{
  "d_mlp": 2048,
  "activation": "gelu",
  "norm": "layernorm",
  "norm_eps": 1e-05,
  "positions": "rope",
  "rope_base": 10000.0,
  "attn_scale": 0.125,
  "bias": "none",
  "extras": ["capped logits"],
  "init": "normal",
  "init_std_qkv": 0.0276,
  "beta2": 0.95,
  "lr_head": 0.00732,
  "schedule": "wsd",
  "dataset": "wikipedia_en"
}
Each number is 500 + 40 x the weight over its row's rms, rounded and kept within 0 to 999. Layers, rows and columns count from 0. Numbers have three digits each. The size before them is the row's rms in percent of the matrix's.

# layer 11 attention query, 512x512, rms 0.0506, rows 33-44,97-108,161-172,225-236,289-300,353-364,416-428,480-491, columns 128-255
106:514496547567421489490482511459500484590511471488542511513594452548490496518481539542524507428418516433515514555462518531496483496479525481489508498496518580517497481447501473461480541548503499439464482483399563412522454467495465473444500477414439481497475480556494455504430520489545480531471509483444435397481426488555493507476519513460484508503552537503418500500490520487426447528457
123:540515484536434591519489515511491441495633451546518474527409521494455497489535531492500517585434472522466503413501530485480487540445463518508472474500495525507410495560471542535513576525539545493422453498475488468522441528505485543487485512475498489502473468551516455499482471533500500516497584462442462528397410468581485539476467528452503481421510471537552510464460548447513511464437
119:500461501472547492559477485524512519465467483566555516437488543525519507495530544507476556463536465461547582479456522422491499519549500586484531462534476468474572490532522531521453502530522489451527533475521491506476522459511506484514463572500573504519437484551500440532496454605570544527483461554550480450494528484545547560458533501488485498526567476497498444412482470520493498538485
111:551523449446548503435585551539426464428529531453535459486558529459553525507516516478490549479477511438517521469507498464476516551516450485486542476515511559484512465494557466530469472531528526512504469532555517553506493513519509514526498575496453505446513491570447474487504524520502427509497526563435584503511546430559465539446518540460551473439475511588533491507499516538504497526495
114:504487595517538516584549502513516457578428480485517487527513509452452489512528413516472441450485477513540460577516439459582550544463500506497560493525482499564592472498434497511499515486483578523493453470501532502518518498470522537499378458544567475454473444522525505517567494595476493451510547509550474503478546533466487447478467528475559519553507570390423557443504531466548491539492
111:505508551530495427548458527475495501494510445469495461493545474499505514459525464465503449480581445393545580521484448464517492486504489456510481495428500553559499547490468461502491444551470510440468483549495510517485478463498453511548472521580509579453553501544512414532507468507532470538454556496496488429467549536466497483485514516571510575465579544491545532587493465501561459428535
113:426553444572452544529474502566434524499471444550452525502439493587508483489415513497572430519441439530454480476529555556427511479480512530525510472537525499453569476477523491537522528514512481539527539476503598505488461473524534509527550458527518479500494518461517482538458522492568533501478510537520513520505501494462506499536543582497544525476464461485544526396449561496532443621431
113:439410545498513548404452592515490528507482402421512464517545484487483504494505474535535506477521514515551531573510483498496494552567482495487438460488454493517559443500499444447576499564438444478531476507534483527493474448492518532553503482466524505435580519462492507480515511537556460507471528546503518401501608487486430540442549477511558470552497532586492451558502485413538506486481
109:497450545557440438468486535455542463534550483464614472496436458476471455470479451564539534465475522508520532384528472521516439475526536479467546481502435467513565498480477516473481463484496526446482547536535464501485533471507501539508440508506530513498478465455499458439513517464555555488569529447504523553467516530441492463503499491511547542494448492429510449493537541543495417495413
105:544485473530431555424494446507522495499536492560607498519512538547499510497363483519535514478402524539494467540523464568416537487484463515540484494492510526446443498476506510507400535501477452434514502515444528570466517458489569476517494503520474450481455482457474451484528435519500502510504516542493527528388485473509479488470470540492467446540434482465544551439463506465519516492492
102:491528522511503504517502539465467538469543495524490525550514513452533506471495558535465521517585533529491536438448479495494451513482419498462447450513483504504477406485449512435489474495482508437515499491514449464563532460459528463577485482552494536508592532521564612570532539485528513512531514469472554537568406433493486541482571557531485511466540524511531459627438513521493484492481
112:507522501578471452501444494452466563545520517458413497466460478550500481514492518539601435486491492510471412527504486574510470546538491502453456592498567555433543482527498481528551503468523458461467520556519583562493543453488491544539593414544498507498510470518535536558506463426502477499569432495481486497518439510424407405441502557540454545589487429556549516439527435555459469507528
081:466511461488505500473448512507517497479464513400484554547445516489574496444539525473469470540539492489478529556516498521530444525528561499444514553511465553461470523464453544503493548523530464523488428469543504452554471545580525478550492451503511445567501517485519561495493447535495485525550496502494428504536474471484473477505518522508481479468529552523579508518538412466601445511539
080:436494469537469450484492467455515429482519443505488523511471485464492530462560453468504573534594510435498446584535469500539572550546513414436489515526498410470520510418512455491486479481535449492516486481495526498506533457483555523525530463522504520466545507557484467562551461482472476507549534583482492429495538488510557536473445430538538488536521518492483497430515430480456534497456
078:467504526498456465561516507492433566515477545597506586451523571470469527431526590532504441478496451460479490499535479462469534467465518491468507504497535485519503478513476532431525452489570557499499566502466556401420525498555515512469532479503448471524509492519510488478505500539531545442445460519516502503433446479432479524545439583569494431536464486443482497474529577504497475484460
075:482501545472440439467512438491492528536521509613528523507526547462425489455461489505493512518555624522478447477474479547463497459498476495454578526437511479537560478520541502449510440579534538505426543533470464539461512471567464538495563516496499528544495532490461463525512497521481473493531447490503530530484471513508510507469431527513477490561459430495484490473514521554503532552500
071:458523571460511430510484531483436489474435540445491483414501523550536532522432498488439461568444519466522475449564481459460493471534497557491492466547501544427512535520556451560572552461395521480495520558587508463420462633424520522531543475549518498558449486501530512488460498508507463504550528459481543521489494495563474468474533520498481453484510517485585437508506506537534409507564
087:427495556491495526457470479473514553570505524535539487535542515549477489449468412513486516454462597449509601482464467478499475470470507507499469468483588522502499546589504573458488469536450537530461533506486520466506455545493541514534436424487538483468508476444461443483457532462576517460497459538466461491528467437545537505525480576548440485591461504508431566468505564544466494519476
073:572413491516538519423490552504435477477534454417543475622420472482520507500467477517551533490549449441480502493459508557514503530447559500444479547496490513558468471405517519539423420517588543475524493450504578550471565513476479490516459544517469522442608523534546444545517447522497539534477542557486479526525476490474473495551530406509517526492531445482461522473495458483511459488484
092:494512517495564452551533460504547531548428538504412515533485468497478465489485529595549510519506558539453513525497491546461454460473446476434462481482552543488489505577548525463527476517474535551541513550458561486395503485460506468543544439549518432520500537491526495509519494475533540438505475490428460452538540462501488479446421534523465436510475441499480480433538552545479499507525
089:461519535500561482524561498418534523492481453460372468466513496466422539527513517496539568505462499535469464444539543506477541477461424547510494480457531508491498473479527430504499499514485427491465486550476488393467534529505537538555525409476514430449426495495513525435447527438524552482504481437436472522524525509531450453491532534555536556482543495539556504520477525575526470537605
093:525494415555511519528539532519482486487581458479492526533522549497482480516542529467503511440471451575525473475560488488552550571431598452544519595523513503511473416438429511586444499462596528512472502450571495473559509531562504516518443526435440521476545416493457506534496488499508535534524477563482500489500480509488540486466526425496484535537470487450498497511441542505555491467467
085:455453485578575617465494493510512530516501561529486483456475569597539516473494497559476497462524560485470460506512502495482479521522482518523584503566460486500527447526541549502486515545467552557496517566504524541465452514493478471402517483511479503497491454546505487525531458562454472509497535518399465554492464544536492568483512492449513458496489472464512500454484505442492477466488
090:485475536458470496445468522476516490521554523514525508522526544534533522513589568542454455545449423526514540484431516493464500570378545466495462610511521460501464505488508461517509423532467489447485498489540474500517411501486610436529561441489481547560518577512482518518537537453499485510523495479482533505465480470420576532455509495449516528413454531472553467477550478448524540489501
099:447491469505521557544450510485462424437428530515478418461479521442527489468506468565504476448522560449519562476542617497454465528542509532489420479508543519478502460557536579506430509481458520476491566482483487477519531549516465509457491536415512495466557516510493526475467493463412475464505518524455495495513531590588400501504488473502526512483427533546529436487491490438508505578474
108:495475468459541511477505499503529486435487517446488514475508489510547466504706462535514479505519482478542536586501489430512550421480499462477472436538474508463473602498456444507470471497533513439499437535552503452527494462468512501494579522473515471460516447513466406522568483564528522493512587523511509492418545464505488486356487466486510482509524415414555532537499513463427502501432
099:481471556491505500582412482499384508529561494523430493545538496507481531551563492458466466497485459495498445452455514474510508459532460454583536517557447475472440489478523495437543514500506431542531480513556458463472619404499434442470477518482460528551475535493538455546493495515468581505481500541515478416477450528463535500532479451464412528541475446491534506542494491502475509527556
087:517571469521558491573522547493524591515500495562456453563480481498464528559540527426466490493550539519528361546523481427435534516512497492518439451444445439574460427426568423461496469555461517492529500531502513478455527517485523529518431477590512543549440549501516452487463470467462468581523469438526492492476494478511524482538489460485482488472446397485490467481449486543477553482553
089:509521516540539447573456493512505520512522551603434516461451552466520477521515471428489524501515568501511525392488503516519474560545422468416538523492525512456553454497458539573524450441426556523537560493523458435486523553500484494499464428507482454555534501537476507463475518518438487506574527507441561542515398488460514488462398536529535457559532495538447478414567514511481428570535
090:519456438464459555494515396528508549488476495528546553512450527532551517445506457499476456493453443537547485479468490516528450464576592483575443537497519474451510431477513427483501510529425518421514521537457561521534499515484513466510393487518528559540475491482500445559473476494530486494450530592521540507449533502569509522524492482490564506581528487473488512538512528553490486491549
087:464496457490489535518551546540480493508578464479514468452469467445502473464505595527538521489441555488552557519433503470565492490471519519512511527537537518485524453477492598473478475490557497485514473457452483564483516444572479484487517487497529464512456504455466508537463435432497535528547471532531496514459435515496520503516487507503438533523497569506488446504453434538562483427500
091:441522550502573548490492512546530573493488491543543501530480546521527441439601516468456501511547514557578523456469527450518468477553570529529525501537459500449480554483469492479530456478456508504472550487449533446467434458531479495457499556562449509538435541537502476493528460492498560507553492545549507485540494473470507430481496411492513506482573384465541486466485472511600487470507
091:582447455431496431508515516487485503530500443568511530562526470552475469514461531474475540509462438496465508446479482543506478418590565497478425579524477497518538503515530498453376469503518532516504479391603434532459521474517506504488460466523515472532463411537433506535529527440488512493460432423524535510528504497507513451455547430472488500490501529468502546506510503486473475420542
085:523472456535511474552516514411516477535578444513490491484510490446487449479403502511500476512528501493410460470487491453532505537372442516446562516464537426491541492480479554497521507506618488590475444449511479451548536469515502480539498424412498492461495505467475510523448512487462501573476504592458459569501422450488489515511520455443507507494552525501545463435486457487501412501443
087:545537555509513588567555566416480485537603580512492492451512580535458532482546507524486481521536495493489469415461523531471566430524426544490468535495501508544482544459496447490501410433546498520525401479535486456480509426554444452487521518503527459502532404504516426529442545471483553504542509545405552515495507457517540463483561402464464536558488463488541486449391483502568437481518
101:482488530455459468598521497560451486487555496514492552494504497390464490550453536496487474473468488562499557464502529572525472525507492479528512462508527488488514553539446522497558510523506494532505585470514501509592474505555561380546505462592478506490507551493498536572462541534589467427396459483497503529537506507513510537482551567560456443465499582507491517558517486530497515453481
109:533532467471564536422550495487537460490529501542509466420444562530564551464533465470500534510529533497556525486556463483478533475511455495486441564462473431485538502495522527554471574508460518562511531527507524553499473491496524484500491529560469433436536566513490550433516511512475504492491472503558468533498469419499542491436479501516475434514501493475492482511544609513471510512457
109:473494485519536446442547461443520458409453479419538465534475503564536495510529536553425511540458485486510453508430434461553482455511447439521478543482451461486536502553448490473478496469525543499512518482505568513559597473541531462562552553470491458487483549439519524517491504465450467555494568526502510442493470479428461545473556458548524480564551520491508482461493544500505492523475
107:409453567438471437551480526540532430538480484642530501580507518488407453536480541506482483519498479513558462534531511530520445560539479516461457460540552523445505496430459477569566458458475529523471547536488574425560516533503496456433503438476485472529492474470488481528475450524458564479454541507514462538493547483527448545531503512537479536554522534559557579437545518528613539513519
104:521489480410512507479449493459524456508517487571433499501503485465426456484402514502521520549527481602516464485404497521488422519520561459516502476470502453533551558443473602567526496455458531541500523497494452425549470504428432506431505483536501540476481430509548594519528458496510501512470507454479484521494532411503516482538510552501459504485506500507506550471425580485514519447568
115:575512581509495427473511529504502544474481526509522461555538546489518469522511504513424507527498495494496461604536517431501483369505426500489523438570502518500464474561501444589532518525566521480570481465530446501492557529476502473526514528508527440493354477439469595497440497521531500461471518446506511492513517563522508568495389545555516527504487494531523498532469479529496456498555
109:536460485486504474460478521500521424524487407532526587437507563528523506421477507494553537538458456525540492490515538529509481560450509516510526464477496508476489513488491506443583507486443512462487498496433480467445520526504485461439481455538525492539524495492490546541494532520446462510487483511511526591552429487509460528503443442466482484480402440513471480420484486488512462469480
100:527498474508519508507475476535584516528506443476533487511503428467513483494545518493562487536471507556458510559440469591545464473476490530539530554403478504560448541468546472486543482440536471428490486496450570530428422486504527529554544529419538569449603452436553491422570548466554550530487441491504536537476580483500494463573583471502498486586488552487498546504480511516484489490517
109:412490532472528488494496533538560563580497453629411493438485507432499554442424500474533533474496546468451474478435515513462491508575508581548526494565513468460454536494558550463530495503505482537513629541478515483509599477504494525501454452418503480532446501534563463506563481490460526446501483457504447486502458467509530514421436494519475459551461479487504477388515491522518529469544
115:448494557499462477478477454489468446525530495562538441423526471475509531458456519458538491513570496502462520476535488460507549533459515529516529509520479538526551502534502501459528457449436470522524473484496478516486539485545532546543467461508522393548384480473498479511449453538459551472510466483474462467479478470500459435474493517446541500482491523448546458516422517445546482521518
103:487461497508519448481521508523511494487533508502562484603534506480485461554502480529506456474531488466508547529515426532542480551511501518462496560448435554496435467490449569496466477472458527509489486482431503588487542495540557529567492528415410548517559559467407518522529474561483464526528472520484538506484541486409554482501489522514453432426502506485456524499465511589438438507435
103:522528384465447564501525501465531503499451525429475458483435477455499451453511533463563524545492422559527468480517530406557519486466488547573572477509454479438501449464522555561506495477543492575489520543477518567446575432489468500500521539498559465534445462528518524547476522532505545484531506500468515493448549474429514460519522509486539562501544489466460471452539537567556401542526
106:505551488544490520496541495415511462463455459459528529416531566464550545495565409474447495518443513432482464586549498472496556546484513485476524521464481548569490487496509538481486439504545470549481486455450478516466514460507497478447441504486474442524415443475529493480525520581437515422520409480507575508494515423517516481553529535487514558505444510448438502500539456421505459581526
087:490457521476491538534519496460433448485444445531483498561491534495507478500488518495524487462479480545505446527454479553483497542558572474446482493477468505541544503470563463457465518497550472441450521486542534519537519537490424505427517490529479536534494465430471449478474490500404465472465485463550428493483521484423473447501472483514451502495538514506503459481501539486448548508465
090:533534489525522493484521449503513462466583474521473473476512518519469557540656441503524482554509499559553506531584494494597580436511545540546528452511457490498476513464505491481421545485570452483473591466517507477512489501477442501477532571551518515487473491522555436488552427506516544504546529544475462477456441447455474468491513522434546504561484524505454486467468520459474564457530
093:485558547493535541550470471471452501517456540576485520501478527477489543477515543449470528508477480432475490484568497487562487501527555486499482528527413530479486534517559536455418434476496530475542536407517523467417512508489494494506485462450552477508526553540492437516508487490572464484557457594487448441537558517459504408476499532548479499548473498525520572501510522524521444499527
090:559571468481565513485498463472500493476480478539511539462549468529568549498505444520536478466561544452534496463472508444531514449531460555596472493457491457535452470507519578547578470474448460450536523513439478505517492476531484476435518538506495462462515473525457462432542545500575539424525551456532524543507509492495424458469582510510551492456537498486435455487433516446518555471510
091:486468577509525520540498498524563519502498491427561422559520475453522422587497530494523477545493471505515534500481553476512503510523473508523483488483462539414455403507483482555563474561569510483509421493543467468494527515423500515534417426546492523529451559480476557522513544514505481410488438499541524498543607591518484471462482450499500526544558550579495433578530482536467514508440
096:553493540522535561521498554524454554485560559493529456426493430500502445567477486483472536496500482496498568519465470481521491527475455571475483444442525526452497499510475431535559511518488484543491506492502481546475437510526552439511505524509549447474507472584478406491525502502471425544487570464483572506490560491533455497554514440416530531462468489426471505567500439471523458480479
095:516490476513532482465542472447531479452501439498494473468476507548506486502509522459442406514543588527478422511495452507550536488494543548485572521559525530441466520534534490590447448459543509512466505526540468587492459497552482470486575466487484533543466493484581470533528503548520461445474455512486466521474475558429556469535564522469506472504429482508570492436450499523522507548480
104:572566460429456463479470496537481497471485489485464518499467510568475549536539492557520458515540494478548424520487499415519455461543571560580521478550508541497509436515514519546508437479551458510455504505460517489443490479540464568534518543539439469514528474538578470510533467491554486468509439493490486427524536529469487443545511528567546497552508465451456508503492526547489469510579
111:470552540517596498514536516490509474491568566484500518501483521457434481476459456482482639477494477552467537468507557518420504413524527453499471527538442510467476518475450624429463513483490515471514467478427464463488485506508519508601420473544498513535487461505558567515457528466424520558523512492420494548474460509557491524521519482486523462542466453474522519488477516483508481533481
103:478495496510505561534481538457509546466526544502482548545458468510531541508426539532535442518473532528522492498539491557570461493478566510447571489525633504491463541534556523535510407433467426467545530472527499535521505464563588511574570473490415446556508518469438484493434473540562506548482510478452546526489513465533481515447540525474451479493488528445538578411512475497489481531525
111:523487516473561507485524517467464513447526592569466436482511454554514492482470548515531458481548505491487458496478449503532497495485615542529507466551488538474446505548478541515485450444547549500457463500484483544490468498481518527534485514472502529506513504531484447536442539505554449530413533466482564493500530572498517519534552540418491500463509478497533474416542426470574463496467
123:507525450486458525466536524510434540477538514419440529528471566504522549531515481502603487470560451527490399500481528556417461471469506502503432522466484498460473526438486479497495463513484538449496448530521555529522578527530566485498525470519550468556507488491535534595493546552545450412512532497481503549512486529489499506460529563495493572444456511518580497444454476480411493518528
092:518416485477528519543501526505498501435488474502548494504467497534549502492564525450517474444571412502516537445512555484546561510518526540515513483564499473451544409510559444469435496556439426519525496578432475442495582540482557435554542450470491429476539483421425502533467511545509462553471489462474488550520524497450455555507503410552443510534505541487567564583473485460522511522514
083:457491449504463478523495547489531519510584504465529496484481383462522422497576536435503501474615474492630548498548448567461567521526549488516546483539522517417501487533513506529402484533492465532419458517576435562446572544456455504459517465541487517508513500481552418473486480469565503453536490490551456477474527468450533486401527497473443480512493459496463507515487511491474482534463
077:458539423469498596550461453479462487546481544514443528455473543450506522520444504508471476444526527627433538494506491503490443467489558519461555492521555531544393483501513467526494518436546509429493502501465496456571494499523474520533403528456553454536478545463521494455510474509429520496544499509474459540460467506477495476495497495511500559471466456560510486502490500587507475512484
077:459564555475499496504472452453504535539534470527528530453470417529504539541499558560579544514455507501460431541457500503444433545504441504447488520483472506509507557581523519443450493451572523529410510505498563551523499512535444581473556524548465503527448547500473506552471531479471487496469536492497494515500453447471541465578411419504530508480527494560509489506490445550401468562524
074:505520460483470495556522494463486567430456549462476507511542495578553526569449550417482552520465524543492579413464509488506489508512511481506516493551434483490479449470501541572442477529484485468562519460482498534431458531459473519482450537525525431575422541471484571495487485493532520401500497481509471444528558476514480457477494493503462522453536427503549510485489476464324479502437
085:494451467471486538497489512542538547563473482512510453474515494503488520474536464487582509467470525582475479504569486563425509465481523525503488470498448544482481571538465515477526532497450494488500524609465523519497471536509475522519483445447483466481421446474485495480488491408513457520488443458497463578444511467554473508465473536500463485528499420486484546511516542527493454573497
077:503436452595514507535487514467502470510578494620561494503514578475418471490535550478506520583514474456436495509504500496536538472495471533501531508505543460558532571520524480535479489572510546519534465487468495470527477582481498507467533532472469518517472528469513512510515523532513415521497495520461500494549373492456445466598463482443544524514472525568487495505429506484538462464500
089:501583493521482509488527448489486522543462546510517511455495480498498435521412580527504515477467495497503445586501486486475503490573469523507466447489500496476532507485537589450486461498513480516478538542548497431453584514533484554482482518509549480500441522525546507497458523520462593469518503438469441493552545555499583438509418447537506460484437513558458440534561556492452488475551
093:504513481516417449458500495498507468545457479429415460542506478455497463537509585505479633509508465542498529478520482492467484501440496578474447497513466502508533507466469512544481496445498449425513491526518491545433488567456521499529493494516516495464442529561482521526548470483524494486544554447434489512441567525533458454521521517520465508483518459472488475567489549569544432561565
086:475429436486430531533580489433533510423518508505501500544470555480491495485460524482513472514469530453534517452553495472569549479443541519571543506530590553513534476567492507487510487552509524492566473476534539504509528474521492533524554502461391505483530553457455535484496479487523477493472455540447530476494476487457468510543596478521471482566515453489487516388454476558484510447543
085:449476404527534586489601482431524585480556477562510499526530466551400407452518497504571546453510468485487442394500425572456498453478448531573500551458457537521465536463475531467478471512464471475444477503517540518424504509548455570562490524518469419530475450511495525501490556531510569518534530539558517477505448464454548444511611580554539541480536481501495485416519568469479540452485
100:465447490504515516499584522494463501478515527508486513611602464496522506478541460533487577465549529477499524451490533498497483519458467463451493548500571479548526510474500496502564499500519500514516523405548470484527425486476521419490494472489558528458554475475446555454504505479468483570524504549538463484504494500432495528507566498511501484473508466525580467517507509487549576508465
065:569531490529468500534458503528532492499517563513530503454465500454563505530493570548579460506470523540502463527464457463455472553500535436561494513435523523574533519507451464455548496511543452477518436563478482474447493508466460522590547518458473487536449484496494535454468507502542593535531498586477522528536474522516502500541466477474532529514517474574451547486578518543454540495510
070:555501528445523425455467521475556446485491526464441524500593513520492454479502481471486493503484459543530479482543466481478507504541543504446451492511532436478504491492487525468515572583544496500525500517503517510418465461505469533428480535471512452554437451475489490471411514536485541445498518535522551544462562528522502510457483495460571412423483493513582497511520477546427468494571
072:449519521585487447566501474530510516465482518463413519476537483467508511436473458440498494516510497508436516499493517532505541530475526425439517537536561494468432542460529550483485488458574546589564410484479489464517545524484495451518466483482509544480508501490546455577484466559560480544536508465459456449553571499511510461472504498525524501442456534461556527458440522478527484528484
076:439507484528528419498570535455450544532455507558431515557450485420507532511503529526412507463478515562516563461614497486467565497531533482486538556465502467477529507564559512521430491483523450500479540499496497483487480459539570546438457547552481506480531532431492443491424538455520529506520494549459448546481486478435518444544557504518469494508529487461412520552512594501488445479482
074:472492500419436445608447464524542616534503556519499493505470431513449491523440414520402517483533502528494527484633511425478517491544511466488488476461488506502495562495576498455517490588572422574453551489482465482511502512493582500513494474457536617468502480513487548524507469460541515466566436505439430491537451521516462471495492519529466505530525455546512454544527528545536462491512
074:530524479439550516478443509478412490509489555503559529543509456499544513557457499569410530408513503512518521534476493518534484572530504498476484468462502511428433475520526543530570513498446570539440556498507540495522537434506462540518510434508464403444512468469492517514445455481456526462533450429501494586522570543523424460503536459529539466586511472478570462504546428482510496524519
075:532493482483462493428481437531537559493431593495556526430485475565460399467471502459462501427445527541537525452526418435522521463425452473498467477418494498499471482439566509488549499527560444458503593540479550432488544485518532494549493479501539511450496464504540489467528552480556475443537521415500483542499418442532579462480457565522493441540494511559521492502566508497480484483555
071:447463491443525510483565539456385519506527473591455478501542439526453487462572541501525420524485449458530567470460447505532537490408490499462454508475547470475527487456487513493496464507471488480474505472557495537534425468446526455409520490536530480489465475504453418470529567438505450472460494543485474512562496484441551535513502499501503517488451514510544449453535512461496550477486
078:484496552512517458541468548455569510547468507448434493466493489502475481524464452537523571503477509538485537514553491509511436470487487507547470427455468547505438535533547541503454538536482491521463508532462556459434493493497510530497501520471479481477543471531505559522486517456496576514509523491443467452503524482454564480486460546484512521502497437501487462497468581580550421457548
077:513523546450495443462421423466496517505428476467469478477506526472531564497496478538565584434475548553559504494479571516527496474545523502472442529536550496548513524466588527489478498611501537461457451511509481504451549558467491477566491479493527446458504522434459584459450505503470604486558458447535510532469514465522473530457495526523541550502555547549470518518496473573538487516585
080:485528457538524496492585483466524528550506502513507526545503481419554548464496537526553495550491508508523487496455494523488562598441549422500576503528550537490529455471487554454506414509480514489545455460568450452539442469431536446447542465470405533524458521529459486503555538493397518464414487552512527496533412477502481495474603457457537502464436436534501503505476501521476436480488
081:534493500473514470524525464502554568530515525458515508466515551530512463476566597496562491501448476535523469483484426516588512507474541421480479458493487512548422585485505475426569535564504514539504555523485470574504454494470517516518479447436528429542487437523517532496479461495501469524483513452493525471507484491470509525514504461473625482490484498502587483438549496546458476490470
086:455526469496465528447491465508483486498555495493435459458511562497534507556561521503542446541518519448549485488498542490486468484487446469467502541500541509515446511502509382487482495481506566482517493513552493543570530517441580386527519503531480461569488500524509497479482606488430516469516550488553538473487455424451572530419582465462504528501449493477507539486527481486545535516518
078:553477445512511528523480509534497421479514533531527561510476539461491570579572522523512491503515497504528491538520490440488429495452470527430618534515449494540508508579454487447492488584549418518469479528541395504566502465468483477437540530485490542547544511487530494531568470523463504488469479479529530475518590499568516553455454483512466493516498507525446520501517520465478479507452
090:494463590571471518562466499504515627495545442503461581582556521526523527485537452497535477575511541539474500557551530504499517543453462508482534444490510443499509518506431473476541521488573456450507533449526495453489506593513528514527497500474488516495573535512503515489482461531509493548601431501469482574505513412509551552511456443481512523512501472471515466516499469487431492475498
087:468448549545483524469477481489529566462544497453482470559514453494474450469490412508492566528465501483527564545488422506526474479523503464511495470494524468501509462485505534434451554472465548500446487427517561492456490553493452413541515467569496485475539487478605399497514482514523523524553488526406457558474525410506451554424456562515531516471501495525503532507569510521485484556540
081:522529484480551533471495582482523419536513454568522547417422436547514476616555508579513502482466477427472477531502487545522421492557468514498456508566464548525388515502542499502450488455541506547480526519467530537511542455488497504465498523487551565529495477497479514521484485534543543593478442550498453408505498509470465515543529568541519555455531535467445521514514476512596477473504
078:556437458520488435483513580517476521463503471527457458469474523475544509491562539516546505464490454478436513487488493598486556517525491526477557559503510461472493513455541511514518521441419527492484532570494516484513457542481466506523518464451567534513485518532444530518512532479553485517488515465468537412573476523442481453502507509452472483559516468446499489563513538602542476527483
089:553486462505484486484578484482537481537498518509496541484552466522572517517550509528475550546496521498483560454488476496533410523483481508497484522492558505573479448460514495475536517493495494533516549485495512438485495490498521471468513469449485506496438502457537495451520467522493449492489495429525536444530544538565553478520494407473526515525506502503403477530489418554483602506554
094:497491535469481559493515444544516543548487560438484497431525516416512474469492505527512491521556430522550516526474462544428483580525553475504516500521445498510485502462524508451533535460496509541521551573492500584526523557528486467484504538501560559448494465510480478532479467543519548558527460523518493499463493498449499430496502475499463472559523491539543559473443499547545458549456
088:420499434525580540550475519506492501460551481503529539483523495569454494494498486434525479521450511465489533518516517514553538410476408554470537461499528496493427477432489496536495403612536465470500528480524502501535451493465528513537591468527530502595459444480534472478476448502523444482521521556507564545463458519536466396429483544501470470521480502482546480501503487512560471505463
095:496598495555534465470458515456459498543527546474487448443552491517533462427504538445544515467503520522530561586495462561454489505580474585414495544546489552494426556478439490513513613447429567510439536464446571529497442544532440523525418445498533495510444563559537619474465401457530491531502443530528444473520544548472530574456432495497458517502525431428495452519522533542520431513496
108:550493478508488486505556465509525453476441480500495449545466461436525541502544523543470504480520486507560536532486544555470480543446490482472552515505478470485443379469562515495434575521474543496496515566435448507386514616510475556503441470469458470449508502512496484492566551493497495502475508475470476477482492473502452535488466527472520498509519578506467499522605484567467492508513
091:506375498482568519484529531476496428456506510503536575463473497534464486583491533546512402535536536435468452501495510542551530505585491516546528516518580479543455473505506501511503429549514479509497493520459534422506490489502536474441537555512397505481559470496471467522543496508524470467505452428507604484470385505460480440523609544505526511454480450534561454458430499535531529497480
093:433445477469497546560535518550420539425559489518471463454492497545447422484460507458537475444480504514553492501582491550532518500506536540547405514487593517564500549464435558519453459482491479520507500474500452575509527529395494573565486499527458531514521509543437517476456493501463507513438500495501585495436457552484560451586537422538448543522520534526559531512429485400554508486489
# layer 11 attention key, 64x512, rms 0.0362, rows 32-43, columns 128-255
053:472442518513496486437539474598472460450506467433500512420487527425501539488544542474487512466478540565481512461414462447519518525513491439554476518505455448487487494504481437620537515520423524450547511463446455505461497583464503467495507508500501483440484514537507488558541525486477486545498503519558509534520519503459459498512512493444480437557499526512548398525450518494503541514481
066:553604477490524478567523551516516517418472589499437508576500528506458503594472473483433522484507433512523438467481486457415503492548504506575487516515607531526513511528487524417523491426534522500557536434602453530507425496458470474418526530535490535549537497540453496542527524491461484504506593473503513498543514521496525563573502504501471540476536487488466503535586505479500529465527
063:376580508497510510479519505517478518517410504564478476443484505484516513507574504506469481511499455491459499516456482471446539518509495507528505437488497453479499526545497532513457477508475501526592498559583541550483605553558510484601505482546494492590517466425524445481427481477460584520521474506487526478511531499515466535442531484473594551494423508514524512506486551528458557543525
067:485495509542451511548408498522506408635525484616507523493518521525448531477497504521503540510491497531491533495569511503584515488503480490411483496462508520525503533473525503538396557478608514535523503487477505524537489533483520523524542536457404482448462535505488499474520506456456545509567451556458589507493533506575518496527462523504503368487424544519523491470474446519534520477477
072:592555505502504658503522564493488431571489489460523452591481480460447506456413503596514446527517454454522527474532510518461384391535458471549524484493538514492492446515515528538521448499482499460519540543459495426495394472471554472531469458498500421449529470514562513516456528554556475596506534478556487527532483529528526457512514532554546636524490541457581555463407481520505493409470
073:446528545572474458482481543549544512447539458537494485545464487512543497532493495465481520474502488473509565557472535495493544511495432484502473492443461529516512515454496456561500532430467451518440542493448530560577519500521525492429566541489475482522456542547501456461512534455525523472462552521580472493474485499491487488474442540487484469488541464566542448438495509457510466490541
079:516522472552525447529541517442535483539412471476519429562428481511529524461519517479462474510461469531462462520494493563503521459471488597536545453538531529443455469487472503487461489470434493487473574471438491514462555561509544505535420503456481544517461506583494522470460459537440523470496469496486477465527548473562462447555453506491519489431505551464478503484538548559512457567438
075:530554459485495510507614492494588502467514540453494498413526602490530518511481469456389508531441535497469472543533497535486506456486527494483518413503526530583561548536469441431542404597452535522513458541457444490493538400454514500446497468510475510425541599554415497447531510487488514505509533498507573487540498466533444481467473487562488519479550457473507452554495523480569521527499
073:522609504556542582546511542546493557558484572557492494559502450599524538495570526457486486527505457551513588480490511503461501489511602516504511498576497507494524514506473517528546540494548517441577502554497448532456479581525537557529475442480498496449464467523627494486447443580458526465486523498472474528479489500536560512481485522521545529535536474464497483465556465500456499538506
090:494476452443512403468401514453486446444532454463452500526432507485537570537465484466477435486523541439484461552455470612491509521542481507583520480417478501512546502502431535495421513471517573473436481438560508543485517511476488556470459471518373499565528549494486461496502542524599446521452522447534521506546510530532467475535576500513491426536491497458431499482549563448469471444461
090:528464489530473510446518511507459478467570484464517541549508565473506525441594419430596534501468539447499503476469496455435507469503458501533426498483542487515537550459472422452565491518492528510457461516436401469458462480508491453589524461472487457470510525501586509559540477506447488545492549548501502529512520442422429609546501506441491503514483545474542481433458589446472489510545
085:448538465517451559444458499519505459477482460530482523531491530549488509573477427487556480514467557514503561476474513472559444478496492562521486518510483440470503451506537479511496447536502507547507413512605396524557467401557477473465495486466510477541504552424501499472515470375450487443482572562572495481474483467429509478560485496492516505481516603511506512457523519494560495451473